Weights of a small GPT-style language model, trained from scratch on English Wikipedia: width 96.
Each number is 128 + 24 x the weight over its row's rms, rounded and kept within 0 to 255. Layers, rows and columns count from 0. Numbers have three digits each. The size before them is the row's rms in percent of the matrix's.

# up: layer 2 MLP up, 512x96, rms 0.426, rows 116-161, columns 0-95
# down: layer 2 MLP down (transposed), 512x96, rms 324, rows 116-161, columns 0-95
# gate: layer 2 MLP gate, 512x96, rms 0.656, rows 117-162, columns 0-95
up116 102:134155116083095164156129178089138111109093165082125123120131109135126146166092108101129122120130132120146141114131179132123115110098156157120152104091099145144108167121178146121116152133098133144124155157107120120132130123156095130116157174140106169124158143102126167146155137115104177157
down116 107:133141144126095111128109123125127102091106138120119113178082099160116142082102110131109086145109168167144108169151111106106158133112130131122157116128124103121095148132085162114154106111128089118144139146109131149141154144177109150126148093082145142132143190108157119076119142131151125148
gate117 086:131113099115138058130096086172134116147133110071138130121119096173149174114101112124172124110157135133158131172141120150141118125163107131134116131125080150111174105167154131125118163109155139165132118160164119108138128130099132127118095131127100147092110133126132131124135126132087088166
up117 091:146125063139105150075104170095151154087116161146094117143105127134173131133119147118148101167131111151121170148130111144139124120134136089108141127126161105119112117135108116104131132104124126151131170104141155123147156114083125171089172139107115166110122111099137164168139151127104165142
down117 097:160150142109108085146148180154099139117066137088141117099148117128137134061125130124135125159152100123167152125122101145076143136102165162121168110099085107115158128143127162123124108093125125132149147122133162098109137148143142084126125164133143116110148112134114102090139136148134098146
gate118 100:138164114127133127115101151101127153092119141101116146127067167145096086098115120149127127105076146126114135109146186098085093111125111164100122093171120149134117123118124157128096118101128131134119125121106144122078116124110133117121128120127135108118102153121102080147136115130156169198
up118 113:131150144135118115151101130117097088184135141152135112129169107141149143141141129112121117147132106125114172139120192117165220100130144117143138167104120113103126120142142071117146148150160147095134104162128146146154102148129131112118111122148096101114129123120148119125152151127113067112
down118 100:085154135180137172125122164115125168175139103137157144134130113080166137116107112091121101137139130125148111177138144105114115171123112139156143094108122144135124122136121129100115117150152127107166146126108091170140164144080094142086124105120089120106128149113123161135165101158150135101
gate119 116:128120152134132112119152152161093167152133106154127152111157155143116128087146124117153127120103152158066163113079119137091089132144074132163112180093146119145131135137170160160151128154123130123126119137126119098174139093147136130123150114149094139132165099160123131106146151129155169131
up119 102:139147124119083120149094130080121096123135107114153082133167105082154154089134111100124098105127096149168136139107122149123131118127151128089102112138043145132105134130156093110155115152095128146092148140146100148160134118152130124143148185163108122129106134112137113133097133127149157121
down119 108:155107130089109151128072105089105111180104150096110100146116107152149096196129100096168187127092104107129094124166133138163131134172167130162125149102140139178148129128119138113130103116110105111096145144131141139138141125175116143124154123104140133124132121140131116108141106136135123141
gate120 096:110106153076119129103149110113145144155097099084094119118150108122144172119156152133115133144138168163117090109143094168142102125139146107156106127131086110143115143134165137170150138109110099172101136167138101079129103100145123113129084100134117124110135119149154137107151153152085096112
up120 111:135120119110134089106142121140133157130126114090112178125123138110139152114148129091101174146142133113195098159120173112117174090072153141130104165118162133122117115175163130125111145144109150110122109138139164129116110090146103136099073142123099094118124101094116114142142138118109104136
down120 105:109129125150157134136127156098140151132167118105159149134141111159137101126089154121146074144100104142085099082139131149139132097112098118090201123162139133134121136137122155119156119156157099134128091144140160098132146103150150110115134121144175162109184120137172113138169123133132154129
gate121 121:111136155122080144085122114095153125148074099117116138093149161138117119126134132089156135161184178136144163148132143063143134135123128093138123093100125158124135147124107112129102113104152119155135119088164159138124133093114121115142083119130128104107131134097111149106132155112075126162
up121 106:154078132115134114108128103131117159148105114042135110119116133158099139126117121119120142144121126129117110107120115097153177145183129138159089138118160164157093149165142159106123121105126167134120134093136130126145156129111114119143093146097121125129121049141115098123136084123118101146
down121 103:100101103153168140143124091131143122147124116179099114121124131164102123131130169151172120112142128136102117173118123078117129114126094102163196128152153134124147107161115150107127162159150099128103122110118119119098116123171192155082150164128116131140143115159124134109153100138139132122
gate122 087:114125084108107139122115140160141154111154121124141083143062099085154131155099122116148149115114142146122126138126117165140147130141084154100126142143116119157182175098127109136168149109130117118136139151129136144113141205161141097126177118158119112138097137125092131126104139155097147153
up122 090:094108126122128176174130138128143155113119147159162087123134112154099125147141131105146115135175155132195113100115136189101098136155120166096199122139121129140115156162097133136156112102113127160125152136132151130152116126157123090133128141182125116150112142124128163107136139148097122128
down122 095:136113128102114108134128125182157115115110115109123089118144145138153152155128147129134138102154088138145133102100082109131093156137111115113126120112126087124054128107105135139145160134129200126141108123146140176081113156143118134138142144126087135155103134120114112177100127135138106066
gate123 096:122102107125145135107153151126127130161117095140114140087130145147186077092124127149088151132149118152072109141108136137145095086146117164195142175091122139099140151112117140119124116154108148134117124108125129157074109112134100123095125111125111127107116141156100164169137126112120146091
up123 088:097114126116099139160166153155098116136167134148140151161085150167111189134117143162146126136153133117119104104110109139140147120133126121100139103122129141091152077146130081102143114173105102136141155113124165113130137170111125107126163133157077080129141136140190123115115120134130099137
down123 104:128086178095143140117131136129121112114124123107163102153173134128118124135141143142119142126128123132103163116118097103119154116108143137107110162101143130110132132111155108093152166136139149152121194172101139132142112162083133136117118095147134123130101125188158093129049108176125141133
gate124 106:132119134131142127133099187175161108153143101140116102147143148159138132152111135117139143175113158142100112111110147145140158120101127163156141116124112124114086086102171126105085128148095105157174136104130119150101117060104093114140132102130084098152166151108123106120114161129129132114
up124 104:134138118136167155141089097123148135151138102099117132129116154161142149128112146117092095114083109101128107151110115088145112137142148130164168130119114118158128145103159148114110100149148182162129109143142089097153185144177086160127128139113111147092124132131101092138131132154185142135
down124 099:142145121111150123128139131097158156144142120113073110094156121140089114161154142115164137095120146125128183118114117141122131126157132126149118110152160108178142136125126143080128143126131114132139140169094091123165144200175093142166102112134111134096115110133120105161119096163128170137
gate125 109:106110093101127133063141159110126114102102103167118095128128106128160158089099113149142180167107130114163140132139135134151120133102112140184151082145118141095127116157123125144183141128147155162102128123104123162119139102099112081113145126112130112160141121093147120127113141097163134158
up125 099:178112163104161102153136128163111108120112142119142184114112157169060132143127130115145126115103156122123139110100118105132103121137126155138140135179103148150121123098138111113152127189182108138156146127112119136123067108115148115134134153114143098100109130115141116139129139157154107072
down125 103:150150133125134118131139098142094130144154127116179140132098136101164133094096109123143121139110090144127147127187119172111107155103155128144123135128075127115092085096175118143098126137080123112138194133142114098155148137159121153159180113118127138116162123118178132119130119113147120115
gate126 088:104107122135137134119139143136110135131120122102102151122130156087162161115047125172126149111135131110151121114102117077126130152122122142122135161104164140104123083131092133156156097130136115145118160136131109094080101154097127105116118178167147162067164123143151114134114103142147122117
up126 096:128116163148076158120154154116076150118126139144086120118138129143122154127155155134103110146138141139095138116115157140154163155098113123100140106103160124140108100139103113167119107089132103094123132097109140149137118170089187176119114159117097098098118099134139138179157143155122108142
down126 096:144114167146105104150109144147158138098120101142130115162088072145105153163139131112119099161131169131126141114115115155114148134163094133130098152144144135112144140164129131170124161071141136135131117157059143132170166132125141122186082117131096141138157114127142111133133160115132153140
gate127 108:130115107101177098149101133108119157124096145113106123113140195174113092115127132157097117138088110143123114149135123121103116145128104123109114189135164109104122100111114130110187149102088122124133151140143153117121102140160144108098158066130139131167101149103115116154111149114141154114
up127 110:101102140139128154121126160149131147146133152132131097141137151166125130120138162096118179132121109144092098132134122159134154144179133121111116190148112136128132119095089140066168158082114122103111129138161126122115121126089088102122132114130145126144117128130129104136107048083150145113
down127 098:139098113160145141150145171117123131136131139138141137116070106163162122133128143157149121080116086124108116096120103138107149158130114088150148158121097141106119123110113140110157150070117149148122074097115129107138158130130151158104102073102111083127129126092119138110092136071133135134
gate128 111:128091120103118148105125139130182118153121124148096071145090112121162143103066129161150175144083134148098161123097123086152104132137128116140120113150123102113142145139118135110142194132152097113153081129122133121146109124106137106144146112092147088126144130128136138150151136116111108184
up128 094:106136112125118126178107135138115121148178152106109094117131120107132117089128137201095135123111087124125146151068103113143138161099121131106142143146144118144113115108139097142161153109123130136104106151138093126175104145125080164094173142133147153090110113133126103115122152183130104127
down128 103:104140117150162104149119150121109139094111062136151125120150124121146125115098106186123074073137134123079105120088113111122139081144134129159128094103089109113115133139115134107156082126124120153147140127151122088130141146124158123100059128157142133146107142122158124171150127140121131127
gate129 089:122122106097120173144125154140130081156109137121116141144139145118156113136151140126133124113170156129135102157102087102158174116129114103126124140064098128173161107114148124098116126127137090129143140155110141128175166130124118058128144136170120140133114100063155142126154136144156152128
up129 093:145132157126075097102157160143127108103113101142117141139136108116112147128115138155178142111134165152181116110091105112099155143141147137123089102138098137125125096166154141127133115129121114114101148163064142150144127145143162122160174111135143102164090085104157128106137157099149115147
down129 098:129110119108117134092142162071107161135110130118128114060090133169099133118162110165126142107059139085144124133135135187122123154122102074144112137164132114156137129127133172118094126102095135117128138124106129126142122123093121099129107115118111121166153145139122124146153155134100167111
gate130 102:104139101104149156117151126150113125095116127112109156128131111138159135157095130118084140140157145123121110104155110148131138071157092132122109144098150127085154142107141144156101155120154074108108117092137145137158093150134102143077098092148142132081159118139171157085107110122152156135
up130 098:135158105163163113114115141176106061153142125145159154132125115137098139135140102130125114148120125160197135125122111170168111110149108132112144127124083123126146162114131135152142123122115131131122100141121104102131087092125123101100082133121100138103132116128115109157129181186176160131
down130 095:097122114125136064138139147135111121129140079109128123071115161119107164081121127148147125085087113118090099147111121091158085146161149111141162127097151107098127112145123105142081141143145150140118128119122118127141124154118173128129124141154128141099139100114074145142126162140186119123
gate131 124:124129143108128151107066108128167132120164113114161136132117124160117149153190085125157126110156150105115141078143120125115124152137118100104105139136155101137148096131109153090140164166147127167148134167113119145136123125145146154155108142128110120127147110087113145164112167083106079163
up131 110:173129194110138126111079164121143147123152136086146142120128126108162117141138081098137107130143140104141145124133123133130131121119147145119152139131144118164143080125151130072127185189129134120154087196101144147118111128141126130136111090139093108126130113085091131123149140122122155136
down131 100:145113166179168129124072116123103147118147138159134171168165142122158101172153110139120111144143128104126135073149107075130153126136122130073130131131122113094105137119129151123147169126103146137118126157125139115131117145153121148138128118138140105112153078130108124131139135069076110170
gate132 088:101148150174149125130112160097111141128120078128096097148152100066129141121154112133142117097138101127150132104142153111129084156104096097098177104121122177120116111128119117116092131104164106112135104191126136129109116138103129123133107118101125119143145140081148174094096112115156112133
up132 092:152105110138137135087141145115117149120123151096146133109080151162162121145129147106130120119140135165120165125131068113074090127101120121118100154160133104159153161085155136134146144102122119137094169124104122116178171094117155076119096171145088146142123119145160115136124115125130122142
down132 097:161157145149114134114131139147094166162117157106096117146171151081131096095125112104140111094150074113080125122127159123114094170140145118152155110144138124134121074138102135153104107102136143123102121141160155101104130104145120107140114152143134111117106085127105124171147105106156075118
gate133 128:130120124080077115145112126137064160149118120122119107112143109104163163115170081121120125147158170149128116148116115143132158098064149110125118171106132143159116167105142094127140159147108139151117088110130104096118095107150120156112123127157135130126143123136112132091161116169134159103
up133 098:103123091133132174106130135167150126136144142158101101143127091131117145152110160106113154118114145080157124116164155090149109136113139123118118144136145126134109091146135179085097072091137134089129141119124141117148129109112171118133095095129117170115113110125099106135101107152137147201
down133 093:167157118115116088162135124163118151114180125135110093103113135125151153097086167140146137120127109071116132094096139140143133120150132127108106148115118127126128183120111138083135081119136092117107124103104139111158151118128205152117156121112130181131138132123127115136114143130187119110
gate134 100:138154129150141116176151140121163184145104126166130115137116153133169109110175096115094127138117132155134104121116107144125084133126107173099109142156118092124114103092171156130102141123082101141093130134114099147136081116142158127121145093132141134123163161145087100175153149138152124136
up134 102:104096126132165073111170114141155116134137104112112130114138145158133105122122151114092101148141115142101108135127147138150086136121101156170158172113113138115143117127099146154114146044107125146143119103180150185116166110137135130109117137152145124118118119145131153159103124094106147172
down134 102:096127114140165127107135143141149096126073117124182126147118123114129126145102153124108111087099128124147130132142144146145148130108159140131177156127131195160112144190128128077124118129147100122145125113098143120079121121188137150087122158119132133122172129137161149126133123135076100122
gate135 084:138104127059090099131145125106080146134155089136136135085127078110117154165158132107140170090150136110165154119137184149110151117168107112119136124118159149112092143129090147113124105117140134136110103114145164161087120123080125129141151116098140094109165119123142126132120113134109112129
up135 087:132139118127159129185096157192107128137157183139130112195139184083099122150114144123131125141099115138180131132142125126132083127095097119152111080119132125124132116109148136140160141094102116113145103152099118099137113121153081132112125088095119159140124129110117140119144134155128134132
down135 101:115131107140122105131115120116128096121147093114112121121121165130116139086108175075100153154107134108096110135131108158183147125097113093127124132154117116138143090147133169113147156137070126175099150129094115133138086151119140111139099158137098136115135100092142133166139111149195122143
gate136 095:107087144175096105111114114110136154141147105122123132126123155136173145073146103145091123152144143113129113143133120110168159085149143134160116166107136158161126124113112081131145139159135144117099103158174112161125110163079125125102096100159119107143100095115110110143184141133125126143
up136 087:106129146110143111149083150116139098167139130143132084141149129084113123138136126168116135147105132142114111146143114104133147106138141118156102102120163119152064096109176081068119188150132098122139078119118144111141119121120118132135101108129109090169147080137112128090110133112111142122
down136 102:081152118135160126133134152090143140111130104120146133108143058165080134116182138135143129106103153154167121116143102121155144083139094117160133134109134167136110129114084163122138144132124103134149138123111092153138144133134115069137112136149138167099126121087188134143154120142134158134
gate137 074:149145104143142140139107096158100103151099086104112124120165078091141133140146109125143114129137108065138137137197169129137166116150110131124105102123135127120135113105141121096115172130149142087149117146097153138143077120140131154098115142133144094119123145134123173140178168141164135131
up137 082:146132138132113111134098118144118183126110096104114130124165149124092126124111099137176139096150117131145126152171156176130144148177124081101106118116107098119135091116136189146128116145119151104104089129102107114134097113166162132116123174153152079136085148142111130117123145114152098138
down137 099:091147113115172172101138123102121163147113119163154149154115135130138069108139131168108179124125144107115173103144134140114085124116121137140142173132105161170172130134142099144126129114125132171163108131093120129125135133116091147158124090102154122131154148142166107077119124139096132160
gate138 124:106103134127071153170118134137068133133144100122121108174123101103128111106154095152110127160134094157080144098152134147097138140117118145136138119149091164164102152116084100110125151152140116143097153169127168148156117134127117109106093142094118150141130129090143131184142146111129118119
up138 147:135135146101111104121118132121106142146081148140138114095146132131084145173103125130137154144096115126144119107182134136170127135123151131092071134108132117121134133155108143102162100148095139127169133078172157095117116116134111114106178121098124123078080156119150112124128090161143158145
down138 110:124131120109113080100112132136178154136189124147155145163111137119139157082098150117092102101172134165137120137067148157156153140119155142098096134124124124159121146165119116132099099141128107103127147145106093104126116120119124123140144104124148129149174166153161126111132165109081151120
gate139 119:079115163109121146135101126124160118154182135160136117093123115172179115156145140159088118160122121107166121100138095132073192144108104120131136131142172143115129119154129118113139158159135153108114144161138131141143111114078153094131116117124120156107138149110134087163162125143135127144
up139 106:095156125114094093115135122124090143156113126146176164091170125116110103121124110089105106118135144122131134131116161118145105150133146136100172151124111133145104096162129150169157073161114157164130078163147070099144131150096152138153104119129118149125139161126119098140112144131134089132
down139 109:087105147093127129083103091108097149115148156109139129110125103127146108123126123134098147098118134161158149146156152162094156121111115143104137145085132108111153099101106103118104128115145089169132121146121106155164099128153089137157136104111085147168124144153123084136132121149158109061
gate140 104:096116114081144186091147147132129161159141167122125134160116140120107148111116111124148139151056116091139107120105125159111134121124107136136048122138153147121141097139099134132141141107117146125123124140091134120152151123146115104166173126103115126163168094104128102102137100114135142172
up140 092:150087124104158120116167130137093128133132128156089105140113142141118155143161091119137119141109143122157166116095101163124077133103125131187085100151093139166104140143129137160123140152149123099124097105060092111120107105153127138122131105171155099136164129133128106120175133109120140129
down140 101:157131120141142112155160121117153144124189091095105119128168145121128135113158118111102115114126141120124159154120125172121085079117107131147126114121112105095098166093170129175093144096137139178138101140097116097157137104116144116133117117142114088115095120128166163158122089161115152131
gate141 084:121099128125171129103141106064132165149142152157093118084144131145106130139147128111134102120087126097113124141127152165086079156145109151118120103119082155190111119150054146141117093113149122148100130104156156127103141120149139095124129118125136131140140164141103134124105106111131144147
up141 096:155082166124130086104136137130156143163150096132140109162083149153127115119146116198114107132146175110135116114111122108118127106147141124178146107138125124164129078127136122151128166100125157113136097135108109152116141147144068114122136077164138092131136107123155157121123094131095111122
down141 101:159093123124118081122161130143130125107122131148109070102114143108105142147153158132136128190096096123136107107157168114098117096120152157127109105121155122123164141139143114139093144155142093103131125150079121132145106154142134131195114146134137123115110141127149107108161143174087144082
gate142 081:150163141126164136137100165121123146118126092110119138104113100121098140152179116116136175121149135150104132139125139094106093128087174136095082100100147136161111143141185114127098111145121133151107126117139129124095153116123071084154118089106130123107161115112103079101130120129138095105
up142 083:152140104140146132145153092120130172119144092128149101137108118163130109096099089123138162139114126093124078120111153137158089101153127141111152103156121173140146146095148136121126134132152105127117124074124170172085160118131085140109133133147162145111156153158133088146095087125162122146
down142 094:112104101097170135131173109127118093178083148100130116139150107166150109130156119118121168165131145167121125130130121137159112134101137153166117148124206134102144164126167090128119094122124148155163165111129111119149134163143133119124149105117144158137128120132120108120130161156144098079
gate143 097:142085097096165123170111127150127114137130174119135159117098123122157106125079103155117126101090131150117131138147155130106110157124127121139130093146087139153144171157111130165117116162106134174161187159132105139090150137159145112153143102100107143093134147164131134129119099125125082150
up143 091:149120125124132121145090156109137135127112122074138142111113133086136066151104123115139145111128153111106154134112148121141128125099142128105109113102109110142165120107170112128161152162093151131135119096121130170112151122171114103136164112096159115095174120076088127180106083127114160149
down143 101:138137160154110118115111078154111141071165129132110167134141092116180094112148150092131173152150129175177133109115114098108119124142118134104138121118113097173153100123177119115119122167127125125145120114157127129112129110142144110128151182130107133122173142125101078127110114127120148090
gate144 093:119082072144122154125129165146129158102112144148100090110101135185113150148150106121111137153130118121156163116143090121134156134150150110093111117108115137127137157124121080091108160151150141152142104145137147149127107131159109117170120100128135146095152127106090116124185185131164140146
up144 101:134101147127143144135091127165145135151163129146094128116126138121105116138112088130111084096126152143147112092137128135176131072106139172120153137100094142162092082155137116123086125153118137114174125146129181087145103174121160146138115086139160097144141130099139132140155130157116113141
down144 103:119158150114120130122130144134075132149118093079071125107132110110071116128124145131082159134054152141143146157132079146174173124116133101121114139117113107148166112079143110108067143117127147097144142123101122131116141104125153112130109129116136148123107160115127100110110141143127118124
gate145 083:137116118126130132123111158141123165112096095160136128147146170164165125153178152176108161124134112160147099121164157115144102118157111115168122108101139103133151139141157111138147059142150129160139121162140136115090082128127114142121148136127112096098082165139122155105147157117115088110
up145 076:072141103132122135137130102129152083134138123109149135154096108154130118118155132154119136144135069104144122096116166108083129153151136171118174113168112110107124157094139147118133116143120116117120102146084118120166167115175087086130135153088130147159154098123118113156123136131177127112
down145 094:093170114133124148119132111143150148109118132090104086124117095159094113094154120138138094127145099145101125147129186127102154136160154121135117084119119132093124078102127138093150085172101144156178165134140108101115114109144092101113098105113135139108099092141104113140117154117154106115
gate146 109:109147135123151166100115133109142143120097142137112081155094140137109121084128147126120185124126161137086117101103104130134128122109117136140103098173180142139169132103130138114121138079189070129110092095112138152152165158112120132119134106166157127154148160143125119119093126104141139127
up146 089:108112136096152107109134157142126172141108155190123147099078161150124147093123155122113130124139117176107153125090099136153153110109133163143133118132138122110100144134132083116176147125147087151132122134110130122148140154053139102143169141136152154132108117079119129177125129104133123129
down146 094:105134131130124130111129110106122138118174118163142157116111161103159180112132153139143151121123101103113138090161183117134113125166159104103109122180120155121103070109155114151081144162126096122117130102123175141144138100128104137141138128126150166104115115164170145160125143086151131146
gate147 111:132148101110146142142113137123083200113144123142184124140147112129121092157151131154132127144122134158132134109144129167086106090144135135111080134132135146133133161126099108120149094121143127141165162140162153162168142154117120167121093158110107131168117150137119151105060158126146149123
up147 098:105077102114142147111142150194147112118112125102156114132085142158118134093132151172142128116123122130133080137126110094117165104140112083144141085138107125151134066088110113098111165127140132116152105110143120127134104155125108067152166112132149119147115107106134141160135131125104129088
down147 098:119108133079149133083124152134106116135142118098145117149115154129098116089139132167116127123138103142169147086149161117135130161103064141123098103140118119157138075166144109139153197086096146089110144157152130144141099123127091157163121148139154111138114124120144122124133118145129158102
gate148 087:131073120119119145142134140149116122131097126139119145104111116139099155143087147142086096088118127135149151155157168084129126148162109137163171163098114083163152108112107134160104140093105105091144164131142118110106123119109194161109141094142152100092129115127136149159145111140137134114
up148 081:134147132131168140116118092141174122154143147148141107147114128143124093166139107093152128137148119119145129117148098136156130189127114113141123089160120162139145153157131122103084102113147129151088172105146174093116158122157099077180124130099114114121149129108111084111118116155156095110
down148 100:144145103132104155149147107168169089181128158113142159136121128145133125118111127163107105109117083179172122142126154135156100109161122111154125127126128117120149135136123083119151102097136137076106169146159101129144106101110124104163089106157149106114109140145126161136080121106114140169
gate149 110:106146135065102141149137126114114093101122087122104172153090112123121156088101110103142124138123159083116109090111165144106110138105142112131130130122158135110111129201128111141091132128151152095123127152085122100164121109138138114158134113074122147101093134110178115135141138107127137144
up149 096:066157145130130134132146127118172153137156140161122145123133143130143118159160114129082118139129112099122126107097152121129109092090169143104099123123146102124137068136113128117103091159134154085135169140153113172135161124089130125157124088131194149161138135098153106144151144111136144117
down149 100:143162178129112132162172081162154154135139113120140160147138122105106150139183135120131159092154136123133095114154105108144131178099123133104134115117119145098087078157148134111127134097117141090160140124134129122092158111165104136082140167134113118121125080098114145133160119112127141159
gate150 093:100128135115165148113126161137136138132108151164141115130127138144138116119115144152127111099111118150123080099111068178156115125102093157155106124084154152127102127155138160125114131099080130149115151155157131088153139140136137149112129145088146190102111168157120142175119122115155136172
up150 086:159137097104091176140161110112154129145162142056140086136110149130092166106090132142131129148115138131129170145161151088102138113144142112110137129176157142109133129111111148160122127149146148161117138119151181127117133140146135111131120157170133183164119115135135135094087105122115116121
down150 096:141125103074129145135154108105137092128131130100095104117103147104124126132125103135151108131115135107143140101126122134117117137146114130102180158141106117185135108082144100147113150156139117159132175106124135133139174112132103159169159092112106102174110179066159146123103137118099155140
gate151 112:119138130102136166139163127095143132121155105136136096143067069136109108132132134185082163119104108073129095097107138102118104116135135129144117139132173100130161139104107140121126095124165101106115175147136143115124104148104109129154167102116146117165124153120149143145099131143140113082
up151 093:126129145104136109093143119135125101119124083125119144122105143116117176120102148101127107078164155127153140118076115128109155080157117109105146109122148179109110101112141084119138161149127128098102094141135124108141085131158127065174146102124107087135126104088120112101135142127103148157
down151 105:106136161098138134124154147117121152094124138086109138137113122090132120159167110091138140082122115118176134085146104119140148146123097101108094132184118152139119116094101134096152137139114077128121156142118110129069083119132090123116094161124143146127111094067141136114139094128125129146
gate152 098:119159088131116090141117108100172110105130147144153145124140139162119113106169113155098097136109073117123120129110121072125136102166115149137123126132134153131124180133108126143141129161172131130113132140129142130131138111156129124144068131092110152144140187122089145184133185127136160125
up152 102:110121089073131098074111164143095128103120124165118143102157173164138162140149132157150086126163119131128166120119117098164168135163142156147133149084125143137132115123099166115121098141121156167135126130108110086140120125137093098138105123142143140163119115142137165154128111102129170147
down152 098:101111130182114202138160115156132155120107143157112130153137186106157098116138129130166140144135119101121147146119175123070098123145160129133140131157107159130100102157117123132113142164142117094102103084128111120121080124109113113164137156133113174099133126151119166125137129129140135151
gate153 099:158142104120110122085131157137109110133110109063108151128149137143110149122113091122133111153140132146157136148126144093162120189135115087129100085128102176131165145140140089143150128085138135156120138137101142120111098084133112071143112149108114137099134122107107103129064117149142135139
up153 092:134144154148168132118119129133153163160134101138105077114150106107102123144135101137129087138178131127128150153119132105147147124090134108118105143077151124145108167121162080106108152128124117120151128121136148160095135065105097167094112121146134110123169146132085127117180143156106131092
down153 099:145118134124106125121087137166172133103111135114099161135163155117116127166158117168147126109122107108142126153080140101155155122093132133097153153134147132148111164162078117085099150115159163147104152109111134154152131103160139109145119123186145129085124153102136159123101134171121118155
gate154 098:131143103127119080125099133146120125168135108120140119086112106148151115109113141164103085150145129132087148153106134128109104115152110167113123167142116130141161155139115146106140157172143151136152121131169116133171152140167119129102119091155122140126176141165090130149096111126112209112
up154 099:108110163129113100144118130092105122126105162153090121124114143095140130082121127132100163108108112129134149126162136128124147116147156128144154157118144117143122156129138108169191140133110117134071127111114048104103148099101162168124159109134083140112152140118112097173140140157111146145
down154 095:098140120116104150135122086125130148083169140129138166135117149146158144080151155131138149139126141089123100139150074132126147139146143166114124097153124141100145139150156132117115074091138101152133082099132148123094083162144166096114141086097085136122127132166119167138159125144136122120
gate155 091:133120140100141163123119112115126114143175143103127072105128126122131161117140131147145131180080164102095138125169122102083119146110083108160083083153166090144142132118135140141138096115095122144111153111153144121164147194122145141129158155146108133143115134092136121132152115147110157141
up155 095:112167133173148085126124147126165163120086107149148148132151159157128123138155161110126117136156148118129089113078135091091118124113116114103136136120151095111143106115121154154139105109125181120171111133097127132125155082143133156155134122143166148162175154139068166107114127136111141117
down155 090:126149121117178135128083160138105139138108130112068141114135110117137106112136098140127098149150094079154153134140124095076143151118127095094132152085115103094087104119113110138121143111143114136089160107127130110072128149163103091144134144155169110129133113147151146079107153120124128154
gate156 099:151141080123122130121077145147120122143138123163109129105137109108146095111133126149130149105076134178140139112130130143149104135134112129165121098153128138160147103095080141108166138146122134116136120152121149152142138130076147120143120076132131136123143094155100096078185170169128105173
up156 112:117137080095146144146121095149151141134148107158082149102180141132107130153091118135146119109091104133141129148110105097128121177134179114110082144145115134139111093112128152081143126132161111146132154135119078102152129091090161127120147118119140110122138137124165089098158172154116145148
down156 104:096113115107090129092123100169155107163129150122111138123125155146127109112132119146105162112141092126144138130101120100133083149094168128108133151166107133140129118157178140115120100125134155126127140069087079102148149087090106119121137141141165140095108122116128145098149184113082123128
gate157 101:115139132127159133176145170177107126147117138141160089204130111155136168140107159111156131140145097130120102137119127127075185093165106119100107122130135108095140132105135132121102116146131124115103121133140159154174146135133127107089129137161098163146147189119112144145116119131138136113
up157 111:145111137145117141107114127098157148150079103142136159076106137130133086075139132116134157145150138103099147108132131173157081160155122116120119098155141068142135113162123133148154128132167141133135136105168118130141122145122142151146149159096175095125108098124129169101141092138123123177
down157 095:129127113111118078119113109116086129149111126179151115108173109139132105086132144138151171115148079088118107118099116139104122119160121123123157141134117112107093077100114111134132126100120133108127212095091176095144128123164166128112142149125133144129152148122133143132130146114118144171
gate158 093:101169123077135116102157132147140157141118103134088129159145146135167117098125118127137176145099138056152127153107168136109144114134131102146139166164154108083164115152122127125154131116103148169087126126106147146158151120142125164122143135159134111129113169143139090081141115127105107121
up158 095:131128110109138073151143096144143110168192107125123110128116092123157116133097140163094132145143129091104115118139102147146130078126121136131127162147201099172155086117120171117136126126110091092127147099107126172131147129134133157129134137131109154136165116107126112163167120103104123117
down158 104:084088114122107170095102115100137111118144098131117118140103104152111102133106080092097127078133134091113164123106083154130100168109155116117087109095103125130101132129161129129136156174161113122134090143105128127100139138111127115147085169144126130167132112138122163137084139141101130145
gate159 091:116127115106052123118122135097177204149125135108100138128091137091110104099124126144144140088115128137116097121095138122112132145150125087092120103147147133115123104109139163130128118139138131152166190125110122121107138135130188124124151126094161127153152153168144101094123123111140107126
up159 090:143164142143115140191117159103139133141112099131092121095146128124145113138178131107120140111136110135129067149101130097122131119096164109072103109168104121111127098115122137140134122104122144159150173119098113126094142073095113119133176130126169123148137171121132126097139100080144126123
down159 089:142168117104164126143159093104120094138136134138147127135155132108194174103105135147138158109133098151118131158149144106127106112127188094138137095137125114151109107166137094123123132139070148081141109098137151141147135127124109143204141154110135105134124110147137131121130109121128152076
gate160 099:111143168101085182167136127074130145128134094146122114139077104144119131123137112134121146125121148114140104075109092086131130137164123117111144110164149085097126146127172131104125106095161100116093110108144135088127146128128105139167131127169109133126114141109156146114137161138133111068
up160 089:115135158116121138113165174147102120117122118121096138164088172114141149118090155132162154107094148142113162097141137102156183115131162113138152144146139149135150109151147117147117146104158086169114127134115141139147129169134134144104156156143115169098189127116123149128085122114114167093
down160 095:098124089159133142088133169135137154123113220091130113100112161110113141182117128136112128122167129114136154156111139161112151124075130093129116122123107139154117146105149109171124148100142138108109089143139137161136112137147134166117160064123141139113136135162153136138103152127129127131
gate161 087:098104172110126132208148077132072135129151097115133165141094107119088152140119119108116140103124158130139127099122141105141137116102107156137108167108138170142107120145154142163079137131141135141134142144104143171125108139121127130122116106133085146098100120145084127106106168107145095112
up161 095:104124111138095102132119136142101138079124106160116104138148133063111105118101107145157130088119061095100095118140213104121121161139120105112129110119140132122115096137108188143103131142140148108144131137131144143096136147113072105136131096131147120140127129119171132121099110133137124111
down161 093:128170134116138173135166105136130127150116100166147116116107098162178144148133149138118180149164171120143119148136108091125141148097112126164074103110120159120144162123113143146132111085136106117124158106136149150137103143162127115146146076068137151143117108160133117092115147128153155141
gate162 110:130147146113133166157148148120133173171120132102149109124121136132132142093160085066099135145112126162096123162144104140091145131107106155132135128081139173143105144116088146108116163123129116136130103108157144087113095129138120185106110136148168133089154136140109113145130084149125165104